Weights of a small GPT-style language model, trained from scratch on English Wikipedia.
Training: a variant of Adam for these matrices, 12951 steps.
Each number is 200 + 30 x the weight over the matrix's rms, rounded and kept within 0 to 999. Layers, rows and columns count from 0.

# up: layer 2 MLP up, 512x128, rms 0.129, rows 286-338, columns 0-63
# down: layer 2 MLP down (transposed), 512x128, rms 0.114, rows 286-337, columns 0-63
up286,188,208,191,193,252,183,188,203,200,189,163,207,232,158,198,242,237,172,209,195,161,181,198,252,236,236,196,196,176,209,197,232,202,174,189,153,139,243,188,172,185,202,156,146,174,171,194,204,223,212,185,205,263,191,224,244,283,181,200,176,285,204,243,216
down286,153,241,215,178,168,195,177,240,170,184,178,220,137,179,200,190,181,258,223,188,212,221,183,121,189,188,205,204,179,203,230,208,181,215,191,285,173,179,214,254,191,182,234,217,208,225,258,204,208,235,219,216,178,158,175,188,206,155,206,139,229,206,112,249
up287,194,228,190,156,188,193,240,183,188,216,175,213,179,210,182,176,162,228,226,213,238,170,207,167,243,150,184,170,236,235,205,192,221,220,191,146,240,168,186,203,199,192,246,188,189,169,165,202,233,203,231,182,213,218,214,199,218,232,143,197,223,169,228,196
down287,166,173,196,179,231,272,211,218,215,211,175,196,194,250,165,191,208,239,225,178,190,212,207,222,191,242,177,216,132,248,194,179,183,227,215,230,192,239,236,146,177,166,156,191,218,185,221,208,183,160,235,177,148,193,225,145,212,177,195,207,159,219,159,197
up288,269,185,220,183,192,177,189,236,225,247,194,236,194,205,157,218,238,189,150,197,212,193,235,212,203,155,243,188,230,158,190,164,235,173,214,199,231,216,218,220,242,144,197,234,161,156,211,221,205,177,131,181,167,165,227,180,192,182,228,247,163,147,167,106
down288,127,212,175,246,210,221,217,188,192,142,208,188,218,192,244,176,200,203,240,191,198,216,198,188,190,244,189,205,181,240,233,252,165,183,178,198,185,197,151,205,170,263,185,198,195,215,179,189,215,224,238,231,253,250,174,207,177,225,206,158,217,244,222,281
up289,209,184,163,259,186,232,221,200,176,167,192,207,203,235,176,164,197,160,162,246,201,228,227,191,165,213,172,190,227,211,236,181,193,200,172,195,182,182,188,221,171,240,236,213,201,184,178,179,201,214,161,250,211,180,234,186,199,192,164,159,222,135,169,231
down289,168,215,247,141,210,172,191,192,241,198,218,220,213,159,222,226,219,273,233,194,200,194,169,179,209,177,213,227,176,160,141,213,208,193,205,211,236,215,220,210,220,175,146,180,192,224,202,204,198,198,195,179,172,229,174,241,224,215,273,217,224,254,196,197
up290,186,174,187,215,252,280,209,219,160,186,206,142,213,155,238,239,149,226,192,196,165,154,161,250,216,230,180,235,231,200,181,169,246,205,130,207,220,220,198,154,193,242,198,205,232,224,166,166,247,201,236,154,229,244,164,227,253,202,210,228,224,238,217,224
down290,240,246,207,169,162,167,178,193,226,172,198,252,212,190,198,255,166,215,219,222,204,241,190,160,159,181,229,188,137,184,175,166,171,205,172,198,237,210,162,177,173,162,223,225,214,109,203,213,212,233,148,237,218,223,231,169,196,188,244,158,229,235,197,266
up291,272,217,205,188,187,190,221,203,186,168,155,176,195,181,204,220,221,193,241,145,206,164,202,225,217,201,219,192,221,222,227,173,197,212,227,183,215,187,202,200,167,183,146,140,190,169,214,219,214,158,208,204,231,227,239,158,183,188,168,187,204,201,200,210
down291,141,190,166,216,175,221,214,216,204,159,231,165,165,209,213,172,246,202,236,214,223,253,207,177,251,197,184,172,185,191,179,262,217,148,183,207,185,159,192,235,221,220,196,192,210,224,233,187,184,152,246,190,174,193,202,212,205,161,174,200,173,171,186,187
up292,205,212,155,136,184,240,205,182,229,194,179,210,198,202,215,197,216,227,181,246,193,191,216,233,210,224,226,228,217,203,173,213,188,199,194,174,172,192,202,205,233,166,189,127,189,200,181,145,200,203,205,235,249,180,181,198,218,232,134,165,215,180,188,206
down292,193,209,151,247,144,160,190,179,215,186,188,188,173,274,127,191,162,188,217,139,190,220,206,178,166,210,159,179,210,185,166,208,194,187,192,205,242,197,214,219,196,181,222,250,190,194,188,223,198,240,163,193,134,213,216,191,260,230,219,207,228,211,167,224
up293,214,207,155,221,165,201,197,177,207,187,206,221,172,208,215,199,254,198,151,233,228,201,184,231,194,138,238,224,210,235,214,234,172,181,212,125,223,163,238,204,208,205,185,209,136,191,208,196,207,219,161,178,181,218,187,204,142,219,176,199,184,221,229,198
down293,184,213,213,149,191,174,205,212,227,175,183,147,221,201,161,203,129,191,241,172,191,163,183,173,218,234,216,170,195,188,205,170,239,192,183,281,197,254,191,250,202,236,238,194,232,163,203,220,185,199,143,220,239,189,225,185,245,204,226,195,269,176,232,204
up294,239,236,148,208,203,201,213,251,257,175,180,249,281,171,215,191,195,169,191,230,199,163,173,218,191,186,212,203,241,193,196,211,216,189,137,196,162,202,180,210,239,204,203,178,183,170,173,194,203,218,146,218,242,238,163,191,163,262,193,159,183,262,200,199
down294,264,198,241,202,251,218,216,188,225,179,186,203,190,159,191,237,170,207,209,178,147,169,248,225,162,177,179,172,175,230,198,238,154,220,193,244,182,210,222,231,225,176,159,142,210,155,258,202,255,226,228,222,216,274,197,198,204,170,158,169,176,172,215,167
up295,197,178,223,184,224,170,205,198,180,248,234,173,267,173,191,176,208,177,194,243,181,173,225,183,180,251,255,157,230,237,229,195,184,191,177,141,221,239,195,213,215,163,209,203,210,142,189,223,237,216,236,225,156,233,180,194,151,190,171,170,175,206,230,223
down295,187,238,180,202,183,199,209,141,254,149,240,180,168,185,242,229,165,195,195,169,198,187,146,223,213,210,206,211,197,215,189,232,227,170,175,184,163,172,192,151,196,271,202,229,236,206,210,153,184,147,192,266,189,240,155,194,217,215,169,235,237,209,212,182
up296,214,209,195,197,208,191,208,191,208,195,195,203,215,187,222,198,207,197,194,204,193,203,216,212,189,201,188,207,207,189,207,201,206,186,184,178,195,198,186,193,193,214,195,176,184,191,198,200,215,209,198,200,213,227,192,193,204,210,187,195,197,195,196,193
down296,190,198,195,196,188,192,182,209,191,219,196,199,200,206,182,200,204,207,211,189,199,209,177,211,191,208,201,192,176,194,211,206,204,211,197,199,205,198,213,201,207,199,202,192,198,200,199,198,198,207,202,200,191,216,207,200,190,179,204,191,197,201,201,190
up297,225,194,199,183,190,203,208,213,222,180,212,205,226,181,209,194,202,196,190,207,181,199,214,211,207,225,208,221,212,210,217,195,206,212,180,173,191,195,171,180,207,221,219,184,197,211,222,173,219,197,193,208,201,228,185,201,208,209,193,208,212,182,182,218
down297,171,212,180,198,213,207,182,206,186,214,204,207,204,203,217,206,200,220,213,189,212,188,204,206,205,190,186,183,181,184,193,205,180,183,203,188,195,172,240,215,212,196,215,189,218,197,195,213,194,171,203,205,204,203,206,189,212,201,233,198,202,225,194,201
up298,179,213,200,205,158,204,235,206,162,185,233,171,214,135,163,208,199,211,195,156,200,180,216,208,161,152,144,198,189,169,177,217,164,188,164,223,187,224,194,299,187,198,192,163,229,225,150,187,196,198,209,240,195,269,161,186,233,198,199,238,188,188,247,229
down298,255,181,234,173,202,240,167,187,203,223,179,212,193,242,208,209,248,271,183,140,186,194,218,204,210,228,168,223,178,168,160,147,145,232,235,227,204,232,257,201,207,156,159,207,187,191,273,300,184,148,185,191,235,127,171,217,155,204,259,153,172,242,219,220
up299,226,203,210,182,241,217,172,158,180,202,207,194,201,211,213,252,220,187,149,215,252,187,211,270,190,216,173,220,248,166,139,285,206,208,172,185,146,194,202,201,221,262,153,223,200,189,186,230,200,178,159,188,213,198,240,190,237,172,206,179,200,212,252,216
down299,191,147,197,213,207,229,202,268,213,230,187,221,210,189,190,160,203,234,245,201,181,245,170,165,226,195,222,166,173,212,253,146,201,185,230,208,206,250,227,219,210,130,200,169,160,163,219,163,197,224,210,232,177,212,128,187,171,216,223,230,200,210,174,172
up300,171,208,193,209,139,241,213,172,219,189,185,205,207,216,203,149,208,204,212,255,162,235,237,177,219,196,260,242,195,161,198,208,222,235,222,196,198,203,153,184,221,263,179,110,200,194,226,195,222,161,186,167,202,164,188,184,244,244,165,177,205,183,154,176
down300,201,166,165,221,239,252,255,215,148,161,193,143,253,247,241,205,177,225,195,220,241,144,187,244,210,196,216,194,217,201,224,196,247,226,185,226,197,185,184,192,135,199,192,221,169,235,211,199,191,210,158,140,276,176,184,156,167,254,289,152,273,203,251,244
up301,186,221,190,221,206,216,217,233,166,236,243,202,260,197,280,168,174,179,222,202,160,206,226,181,199,183,183,179,172,231,231,275,223,185,181,223,200,163,242,152,197,212,228,154,200,174,196,200,238,247,178,136,219,187,163,173,192,197,210,163,214,189,224,184
down301,216,217,268,188,212,241,189,186,224,207,175,168,140,223,189,207,218,201,192,239,186,188,231,229,217,252,129,196,196,193,195,184,188,237,214,250,239,230,152,186,182,208,205,275,164,192,208,213,201,184,116,158,233,158,157,192,209,188,212,169,213,185,242,182
up302,204,196,236,183,150,192,225,197,194,258,205,199,212,140,169,229,241,166,206,233,263,221,277,176,205,197,182,130,234,143,153,172,280,203,126,180,241,200,148,245,232,159,165,205,161,226,144,179,236,249,203,208,202,161,224,235,195,179,166,203,240,114,155,149
down302,188,89,217,206,248,198,183,221,241,210,200,224,206,206,220,188,225,222,185,191,191,192,147,257,203,190,222,217,192,230,226,205,181,210,228,239,239,235,231,198,181,187,178,175,204,223,224,247,206,237,265,222,197,198,168,193,188,201,252,246,174,221,212,176
up303,185,218,172,168,206,240,241,120,197,134,227,202,208,177,235,185,190,212,136,235,221,229,245,206,223,257,207,185,199,156,179,213,202,242,217,118,175,201,172,236,243,216,231,169,160,166,227,191,279,178,233,194,230,197,179,219,237,200,224,154,182,213,159,246
down303,166,153,203,232,211,179,185,199,161,279,207,207,224,283,212,175,184,160,198,216,287,219,187,231,194,232,233,238,223,217,220,141,179,217,137,222,250,200,156,181,213,249,201,267,176,248,207,226,189,190,152,211,173,177,232,210,200,175,214,174,218,184,215,190
up304,174,195,226,205,231,217,193,195,186,192,220,182,229,213,225,252,120,209,198,199,230,207,189,235,203,204,183,270,188,178,168,159,201,154,206,219,177,178,233,222,180,239,230,195,163,172,200,173,206,247,229,199,245,219,161,242,237,197,177,191,185,160,229,199
down304,183,176,198,221,237,196,209,208,221,221,177,197,153,199,223,216,219,193,230,175,194,235,182,219,170,213,178,180,200,180,148,235,169,263,212,211,201,230,160,219,174,147,170,180,192,232,151,172,215,189,264,206,213,213,202,165,187,209,271,211,229,260,221,246
up305,199,187,179,189,179,212,199,195,217,210,208,214,227,196,211,197,208,192,199,215,198,193,211,194,204,215,205,184,208,197,186,221,211,196,201,170,194,224,172,214,171,226,186,190,176,194,216,195,227,196,196,197,225,210,207,211,190,209,196,204,208,181,174,197
down305,195,187,197,208,193,200,215,206,207,192,219,168,185,218,213,205,175,203,205,221,183,203,219,205,184,189,206,228,195,182,203,194,203,218,201,209,203,186,222,208,206,189,198,203,201,201,193,198,199,219,212,199,189,193,193,189,205,176,214,206,204,183,220,186
up306,206,195,206,171,205,187,180,205,162,194,180,198,211,191,202,197,189,180,215,199,205,197,189,202,185,213,182,199,198,194,201,238,215,210,183,151,206,191,186,224,175,207,209,173,203,214,179,186,227,173,211,234,224,210,184,209,192,219,197,197,210,209,212,208
down306,177,225,207,225,231,224,208,190,230,214,197,212,175,227,187,184,182,218,189,163,183,216,169,211,177,190,203,160,207,174,216,182,181,215,212,237,166,187,201,200,197,176,226,207,199,223,226,210,188,184,191,196,181,219,175,208,223,191,211,207,192,206,192,197
up307,189,230,203,183,182,269,202,166,222,186,181,256,203,246,230,232,164,175,154,190,197,144,196,247,223,156,244,185,206,232,186,251,221,241,213,168,226,178,167,252,146,237,243,188,139,198,249,182,205,223,193,166,163,240,168,225,257,248,210,180,185,201,237,200
down307,183,174,227,217,156,189,194,179,189,193,224,145,149,171,186,141,172,182,242,270,163,266,186,170,211,226,181,224,179,182,218,217,211,214,191,193,207,201,219,187,138,178,170,199,189,186,195,203,156,174,227,204,212,201,246,194,208,164,243,260,175,231,198,221
up308,208,180,185,150,217,168,223,219,189,222,184,206,180,168,212,238,247,235,189,212,179,204,249,229,284,189,155,181,209,215,177,237,212,190,199,186,186,238,199,198,226,181,176,181,182,175,229,174,213,200,189,198,211,172,176,180,219,197,153,111,184,159,220,221
down308,226,162,193,167,229,170,180,201,199,215,219,227,226,234,191,115,183,158,187,181,203,173,155,217,192,219,248,245,203,210,182,201,204,165,209,155,202,154,208,252,179,187,212,246,217,205,170,137,200,289,188,182,194,201,179,197,251,171,253,250,221,248,202,182
up309,227,216,159,213,256,246,192,187,133,220,186,160,280,177,253,233,213,204,200,166,165,203,204,210,181,216,227,163,231,212,153,239,179,236,139,218,154,240,154,185,217,170,172,181,258,174,169,215,253,221,229,230,213,222,230,171,149,167,182,205,268,249,168,235
down309,210,226,184,179,168,157,158,249,197,204,215,257,111,196,197,215,201,203,264,228,167,214,183,160,147,192,215,222,191,172,261,176,248,206,198,179,225,213,205,173,190,160,212,211,173,269,211,193,213,195,205,207,167,237,210,254,160,225,184,243,206,210,217,170
up310,239,194,182,211,231,163,228,185,224,162,168,170,248,165,251,200,218,214,208,177,201,170,201,219,173,227,217,173,221,217,162,209,192,176,166,151,171,198,183,169,202,214,170,145,155,154,239,219,207,146,213,163,210,213,205,211,201,252,163,179,194,215,170,197
down310,171,176,162,251,191,215,238,186,186,203,211,193,192,242,183,169,203,227,200,177,182,211,180,199,164,200,195,222,175,219,193,240,241,236,224,212,251,199,177,194,176,150,204,218,207,134,248,181,211,258,204,166,169,214,179,215,211,174,211,140,190,221,170,200
up311,227,164,190,132,172,216,224,156,219,145,204,188,281,252,219,230,220,194,168,200,176,172,230,267,233,177,192,208,200,170,162,226,187,218,171,224,200,274,194,230,175,206,195,164,193,156,200,180,174,213,189,222,241,212,184,170,187,242,157,203,220,188,216,238
down311,196,209,221,153,227,102,201,225,216,191,133,191,153,173,150,209,182,185,238,175,199,191,197,179,189,271,171,189,160,154,158,170,199,237,265,217,218,188,258,182,238,154,223,170,197,238,191,213,189,243,224,260,184,173,213,195,194,229,179,212,235,230,180,209
up312,204,257,157,199,132,240,179,175,216,227,198,193,185,224,208,189,214,208,232,209,207,238,186,232,212,166,229,183,206,194,152,237,210,194,174,177,148,200,173,245,171,235,221,184,199,198,236,177,235,222,183,182,207,199,190,182,153,182,190,161,241,150,183,174
down312,269,199,183,204,219,212,219,228,189,176,222,176,216,199,194,214,163,215,168,162,275,162,208,142,165,225,167,209,175,190,193,232,188,182,206,241,203,224,201,190,192,220,204,237,208,195,177,234,158,153,178,189,196,201,177,213,257,218,210,256,134,210,239,191
up313,213,223,211,221,157,202,226,197,259,156,229,201,207,214,186,222,207,140,204,255,194,229,265,206,197,247,210,183,238,173,232,186,206,233,232,134,162,227,182,242,197,276,174,191,208,210,207,204,236,192,229,247,162,177,176,265,190,159,176,152,235,190,198,157
down313,147,231,182,212,181,200,176,191,122,261,246,233,198,211,256,237,165,273,176,140,199,192,189,196,202,163,225,195,154,206,151,214,179,193,208,243,169,200,148,200,195,148,183,266,193,208,191,237,216,180,216,245,200,254,165,201,247,234,181,195,205,165,226,179
up314,211,205,205,170,167,187,237,201,216,222,196,187,220,182,219,212,186,185,187,199,202,196,196,228,215,202,190,224,203,199,217,240,200,188,190,178,204,206,159,198,222,217,196,193,177,219,198,199,229,203,222,207,213,233,194,203,193,200,171,187,212,188,200,198
down314,171,226,176,199,212,222,201,220,186,218,195,208,181,205,212,195,213,214,221,185,194,175,206,210,159,225,214,202,201,209,205,211,176,212,211,218,204,186,195,173,185,158,192,227,196,201,165,189,192,186,234,193,187,202,202,190,177,190,224,199,227,208,204,206
up315,190,160,173,200,260,233,184,239,147,190,256,145,240,200,198,182,227,152,195,213,220,174,208,256,199,194,257,220,211,216,227,198,208,196,229,179,164,204,184,173,200,227,183,266,184,205,201,166,198,210,226,204,227,193,208,238,242,202,212,192,196,205,282,199
down315,219,254,220,161,135,162,210,190,227,213,204,236,174,154,215,241,161,212,196,178,215,200,187,167,231,191,181,192,143,182,150,173,194,186,171,217,244,192,225,237,185,201,203,152,173,211,183,228,189,205,205,200,168,229,148,198,199,186,187,230,193,200,161,172
up316,143,213,200,186,231,215,257,108,241,178,164,255,149,186,183,222,197,212,159,208,209,195,185,181,197,228,221,199,174,226,186,260,150,197,234,102,233,180,193,230,207,232,236,167,148,202,271,179,250,216,210,249,211,154,201,206,260,196,173,193,194,190,172,226
down316,152,213,181,218,210,241,190,195,170,190,219,161,178,250,216,236,175,201,203,198,247,209,186,250,252,185,192,218,227,195,250,203,222,220,151,206,208,201,174,167,190,241,219,214,210,249,242,240,172,193,166,167,194,203,164,154,188,248,249,147,249,180,216,143
up317,165,200,190,207,214,175,224,218,158,176,255,231,197,204,266,202,248,184,199,196,203,185,244,256,215,223,232,183,217,160,174,202,218,233,218,193,194,209,167,187,214,195,205,198,176,159,237,219,199,184,114,222,181,185,223,246,214,189,204,206,158,227,245,194
down317,227,199,189,189,183,191,173,189,251,194,147,219,204,216,148,216,157,226,209,185,201,261,162,191,189,165,152,197,226,247,191,195,192,166,207,197,225,196,220,220,169,213,150,192,237,224,149,206,205,207,220,228,221,207,172,175,215,215,186,169,210,165,165,183
up318,221,251,235,202,195,171,188,209,221,219,232,190,138,177,213,160,222,155,142,263,230,168,142,149,179,235,154,180,217,246,179,209,159,187,193,213,158,226,214,251,233,197,226,235,170,208,195,218,221,214,175,144,184,183,205,164,185,184,243,237,145,160,231,203
down318,247,159,164,212,222,220,195,203,210,197,175,204,284,264,195,229,188,224,220,148,178,201,259,245,218,147,224,198,186,159,220,227,213,168,210,215,194,173,190,142,179,198,158,162,190,195,198,151,156,210,204,257,214,224,223,237,220,209,161,171,237,204,216,211
up319,206,201,185,186,196,200,207,207,195,195,207,200,220,183,222,189,189,184,187,215,212,185,207,212,192,193,197,187,201,211,195,211,201,204,184,177,204,209,175,198,208,223,193,182,186,208,204,184,217,203,208,204,217,201,200,222,200,209,172,193,208,192,200,193
down319,221,194,198,215,197,204,206,195,193,217,200,207,195,207,194,192,192,184,195,206,191,223,191,187,202,172,188,209,188,188,202,192,188,222,227,207,194,191,204,214,188,190,200,205,199,198,218,210,205,222,191,203,196,186,202,193,203,164,224,199,204,199,194,200
up320,190,198,205,170,161,233,212,216,157,154,228,191,215,180,204,190,139,191,205,231,170,197,197,235,225,231,179,220,173,165,191,238,200,191,148,201,182,230,205,216,203,216,244,151,188,169,173,150,225,223,170,211,248,197,247,260,269,255,198,221,195,168,229,221
down320,271,205,212,193,221,202,184,224,188,233,219,193,174,187,217,203,251,207,179,220,210,145,190,194,218,202,226,161,215,232,221,178,167,218,263,184,171,157,206,205,200,151,167,232,145,198,218,195,133,176,162,167,176,176,188,207,199,172,284,140,186,198,227,192
up321,187,236,137,232,228,261,173,181,184,207,194,244,294,244,214,206,210,163,174,214,207,203,201,207,203,210,224,186,252,180,195,285,223,206,183,195,210,178,207,193,165,248,198,227,173,185,138,194,219,181,190,219,228,231,214,172,229,212,206,170,214,170,204,213
down321,199,185,238,155,174,168,236,223,203,211,194,198,133,136,172,193,217,241,195,226,173,214,208,196,171,150,227,179,174,181,233,151,177,188,196,242,187,254,178,158,252,171,190,183,230,209,243,188,184,176,210,209,196,206,166,231,164,152,174,219,182,223,182,184
up322,200,198,213,212,181,223,235,178,203,202,178,183,197,168,213,181,165,164,188,225,191,216,240,201,236,251,206,193,205,209,198,225,254,180,197,160,179,239,174,239,231,214,213,199,161,177,270,185,246,190,221,197,214,184,204,208,191,200,215,184,184,181,192,193
down322,174,209,181,216,158,179,174,207,214,198,179,192,183,181,143,163,174,183,227,178,193,240,188,164,215,190,176,206,182,186,158,187,195,207,206,178,222,214,177,257,182,167,186,157,214,226,229,174,176,204,207,202,153,252,208,194,204,153,201,240,165,210,237,166
up323,175,213,250,179,194,168,213,230,216,274,167,186,221,180,243,179,226,162,171,226,149,189,201,247,206,223,212,156,179,163,176,190,239,191,197,192,235,220,193,187,158,204,255,168,195,181,180,209,217,209,186,272,229,195,243,254,140,190,206,184,203,224,206,196
down323,215,195,167,196,200,250,196,205,216,207,194,222,173,242,216,156,165,121,206,182,144,197,189,175,172,207,170,155,194,198,197,200,232,186,236,175,224,190,218,259,157,199,211,235,122,200,177,192,221,226,166,195,201,206,236,167,228,221,237,231,186,174,260,194
up324,166,218,189,170,165,255,196,159,203,195,167,181,217,222,267,204,179,195,197,188,250,213,250,217,214,193,193,277,216,218,157,218,187,198,185,204,200,205,239,200,230,211,188,168,203,225,232,207,233,211,214,187,172,199,167,206,185,197,195,203,199,153,241,233
down324,244,139,218,231,191,231,169,249,215,198,239,181,168,186,197,177,165,209,272,194,158,180,143,200,190,192,169,202,172,173,213,220,214,228,242,184,186,159,173,209,198,204,211,193,173,219,214,231,167,132,131,193,252,196,242,213,243,158,214,202,238,162,198,200
up325,150,211,223,194,170,167,234,163,159,172,148,252,220,182,231,211,165,173,213,185,188,176,181,236,264,138,171,167,163,211,252,266,183,203,129,186,252,224,169,203,144,229,218,219,242,220,205,213,208,189,222,198,188,262,203,170,210,209,181,179,179,241,203,229
down325,240,181,181,207,224,191,192,193,190,219,257,174,183,220,161,201,218,230,184,243,206,207,228,185,172,202,234,212,261,218,147,169,221,161,231,187,179,133,260,178,241,178,196,190,192,199,227,199,159,210,147,172,234,157,209,236,208,215,241,197,172,174,176,248
up326,255,260,164,162,157,224,193,141,214,181,255,206,194,187,193,185,256,201,222,219,169,182,206,184,189,198,237,196,210,199,212,221,195,184,217,214,163,244,179,229,146,198,181,188,180,164,225,182,237,238,188,170,230,204,210,253,184,223,154,189,252,210,208,191
down326,170,196,194,226,132,167,167,187,211,222,210,259,172,196,224,233,162,161,179,192,220,168,205,248,195,211,179,255,170,172,149,199,226,178,227,173,225,200,250,214,192,161,222,240,188,180,135,148,229,233,190,171,176,182,238,171,275,229,250,260,173,199,265,220
up327,214,204,156,179,248,176,165,155,198,179,169,155,237,206,191,243,210,164,184,208,128,200,216,260,252,238,198,171,228,213,187,242,168,183,228,156,216,253,203,131,225,233,157,142,183,248,186,171,204,195,173,154,245,167,179,204,216,175,170,170,255,211,226,175
down327,197,246,178,202,232,200,229,228,144,167,193,175,165,239,180,175,185,215,268,123,187,183,194,205,154,193,213,213,232,226,219,229,185,187,205,177,216,133,244,122,188,174,217,207,203,206,235,188,192,163,214,171,209,138,183,205,173,232,267,167,256,245,210,193
up328,209,197,176,177,210,214,191,209,215,169,202,224,196,195,215,203,226,194,218,178,180,212,198,200,199,188,200,216,205,203,182,222,210,213,195,162,206,210,147,229,200,202,180,175,216,195,221,194,241,204,184,203,233,217,177,220,191,228,198,237,183,171,171,197
down328,187,157,200,195,223,203,180,194,167,200,195,185,208,205,213,176,204,190,217,206,179,205,148,188,206,219,178,179,229,216,230,187,206,175,206,222,197,195,240,199,217,182,189,198,202,212,215,200,158,221,187,188,209,183,198,178,213,176,259,171,176,209,200,241
up329,188,207,191,168,159,201,200,146,199,175,193,204,239,157,229,210,194,208,194,221,216,209,203,219,199,184,235,196,202,182,173,196,204,233,218,200,235,192,185,243,183,199,204,177,195,168,184,206,229,214,214,187,213,231,165,218,191,192,139,178,202,117,154,189
down329,188,153,218,220,199,216,192,245,160,196,208,218,181,229,181,190,206,193,182,201,210,200,217,192,201,185,159,178,189,151,240,213,209,244,227,243,201,191,230,220,198,199,166,212,194,243,211,165,144,151,208,170,159,192,196,206,230,168,211,248,195,155,196,210
up330,192,222,192,190,187,211,182,251,211,175,211,133,213,236,197,220,170,199,215,229,190,184,211,229,187,177,158,199,221,171,201,203,203,204,221,191,197,233,140,202,160,188,241,186,194,183,192,166,202,170,213,165,199,191,206,184,209,173,166,203,214,239,220,208
down330,206,202,242,229,214,230,252,145,201,176,190,250,179,197,241,177,210,222,191,228,194,201,174,189,183,186,226,197,112,215,228,181,209,216,214,228,215,150,226,242,190,148,187,182,175,230,163,201,181,177,157,219,211,246,229,204,158,237,172,194,204,210,208,200
up331,214,104,169,189,196,231,199,174,141,182,181,267,240,214,231,244,240,184,141,247,210,218,224,298,253,130,247,190,208,193,115,246,193,203,232,164,216,152,152,217,200,235,140,182,145,203,229,168,275,251,200,157,191,215,206,206,172,312,253,286,235,104,194,209
down331,187,176,119,225,205,171,198,272,245,170,237,149,203,219,233,115,175,209,230,166,168,277,216,237,197,208,158,222,286,183,287,200,167,171,209,163,194,252,204,179,283,258,185,316,212,148,151,251,284,241,162,167,256,247,187,208,105,160,196,214,183,267,225,267
up332,172,180,131,211,227,198,253,197,204,203,166,237,190,186,262,213,187,229,208,177,213,212,183,179,250,189,145,183,153,206,142,225,209,202,226,160,165,201,179,193,200,278,197,157,179,179,233,194,219,208,221,192,215,189,202,225,210,224,210,142,214,197,221,190
down332,219,223,221,204,181,235,209,183,215,143,234,181,176,219,194,194,186,204,171,215,216,151,276,200,204,237,209,140,218,265,199,235,183,263,206,180,197,167,194,195,198,173,114,222,187,197,232,217,239,207,189,210,235,183,138,195,199,231,212,185,229,188,179,184
up333,161,189,175,229,166,183,168,101,207,159,224,235,199,185,219,189,186,219,220,208,193,241,239,152,162,232,203,219,156,174,152,202,215,233,205,159,236,204,179,248,177,221,184,190,103,222,224,182,218,228,201,191,210,149,159,201,213,178,245,185,210,152,141,194
down333,161,184,178,213,204,207,146,249,162,293,261,232,231,164,191,195,174,167,217,283,335,186,203,208,197,202,190,221,234,183,256,147,199,220,202,227,159,202,193,169,195,195,192,221,220,244,174,214,226,192,156,245,218,187,158,237,186,257,193,208,200,214,219,177
up334,193,203,245,160,164,217,207,207,162,229,204,226,177,128,194,210,187,170,214,161,171,221,227,175,241,203,164,196,231,208,164,210,171,207,209,149,192,270,204,260,205,235,186,127,228,199,230,168,257,175,205,190,171,213,184,252,238,169,141,174,213,201,253,197
down334,166,165,228,250,180,212,221,153,182,219,155,232,216,159,141,228,224,230,190,193,194,223,227,245,188,191,177,161,229,202,204,234,188,217,192,204,165,193,189,208,157,236,235,80,219,188,278,211,203,215,156,141,206,221,144,228,247,168,221,153,225,175,235,197
up335,176,200,209,176,181,234,221,160,187,211,238,248,180,220,255,226,205,217,177,227,182,203,235,194,263,192,176,208,220,133,189,239,223,207,191,199,188,204,218,191,140,226,245,161,144,159,243,233,219,186,190,190,228,174,232,138,213,175,219,198,215,210,146,187
down335,181,163,179,273,197,235,197,202,216,215,151,178,189,222,179,191,241,156,209,196,206,208,185,195,204,238,141,177,171,256,227,206,203,189,209,219,178,225,183,206,260,202,201,218,269,162,171,152,196,275,114,176,169,229,189,224,200,198,250,203,177,195,195,249
up336,181,204,215,221,146,220,205,208,153,247,228,214,191,215,229,178,190,179,235,198,203,224,186,237,202,156,187,200,181,154,171,226,198,153,168,232,167,189,220,253,173,219,228,190,194,146,187,206,231,198,230,196,261,206,184,245,221,200,197,173,208,166,222,260
down336,229,199,194,194,220,211,216,167,225,195,188,247,200,204,204,182,189,230,129,174,205,185,220,187,192,283,173,184,222,181,162,211,146,253,207,162,200,242,188,221,206,186,191,224,180,218,214,166,221,160,158,226,154,211,168,146,185,175,238,227,177,204,276,138
up337,175,163,194,194,181,180,191,155,178,227,159,236,184,182,197,217,215,209,183,191,210,194,239,226,236,142,184,205,244,203,234,236,204,212,192,182,187,237,203,203,182,262,197,171,192,209,243,190,198,162,185,199,168,183,219,242,214,220,195,182,224,198,178,210
down337,222,213,205,233,177,222,209,262,226,217,244,174,205,209,221,239,175,217,177,146,188,189,177,185,176,231,203,199,206,192,158,207,172,213,200,262,182,178,244,196,214,117,194,204,232,180,161,179,190,220,224,172,202,224,168,175,178,191,170,237,207,184,187,257
up338,218,208,206,107,179,163,120,184,256,260,179,278,177,227,231,234,216,203,167,211,211,157,191,181,203,170,256,223,231,189,213,170,199,203,233,182,209,205,213,194,172,166,193,178,188,206,187,217,212,187,231,152,171,170,170,282,198,202,171,208,274,178,236,148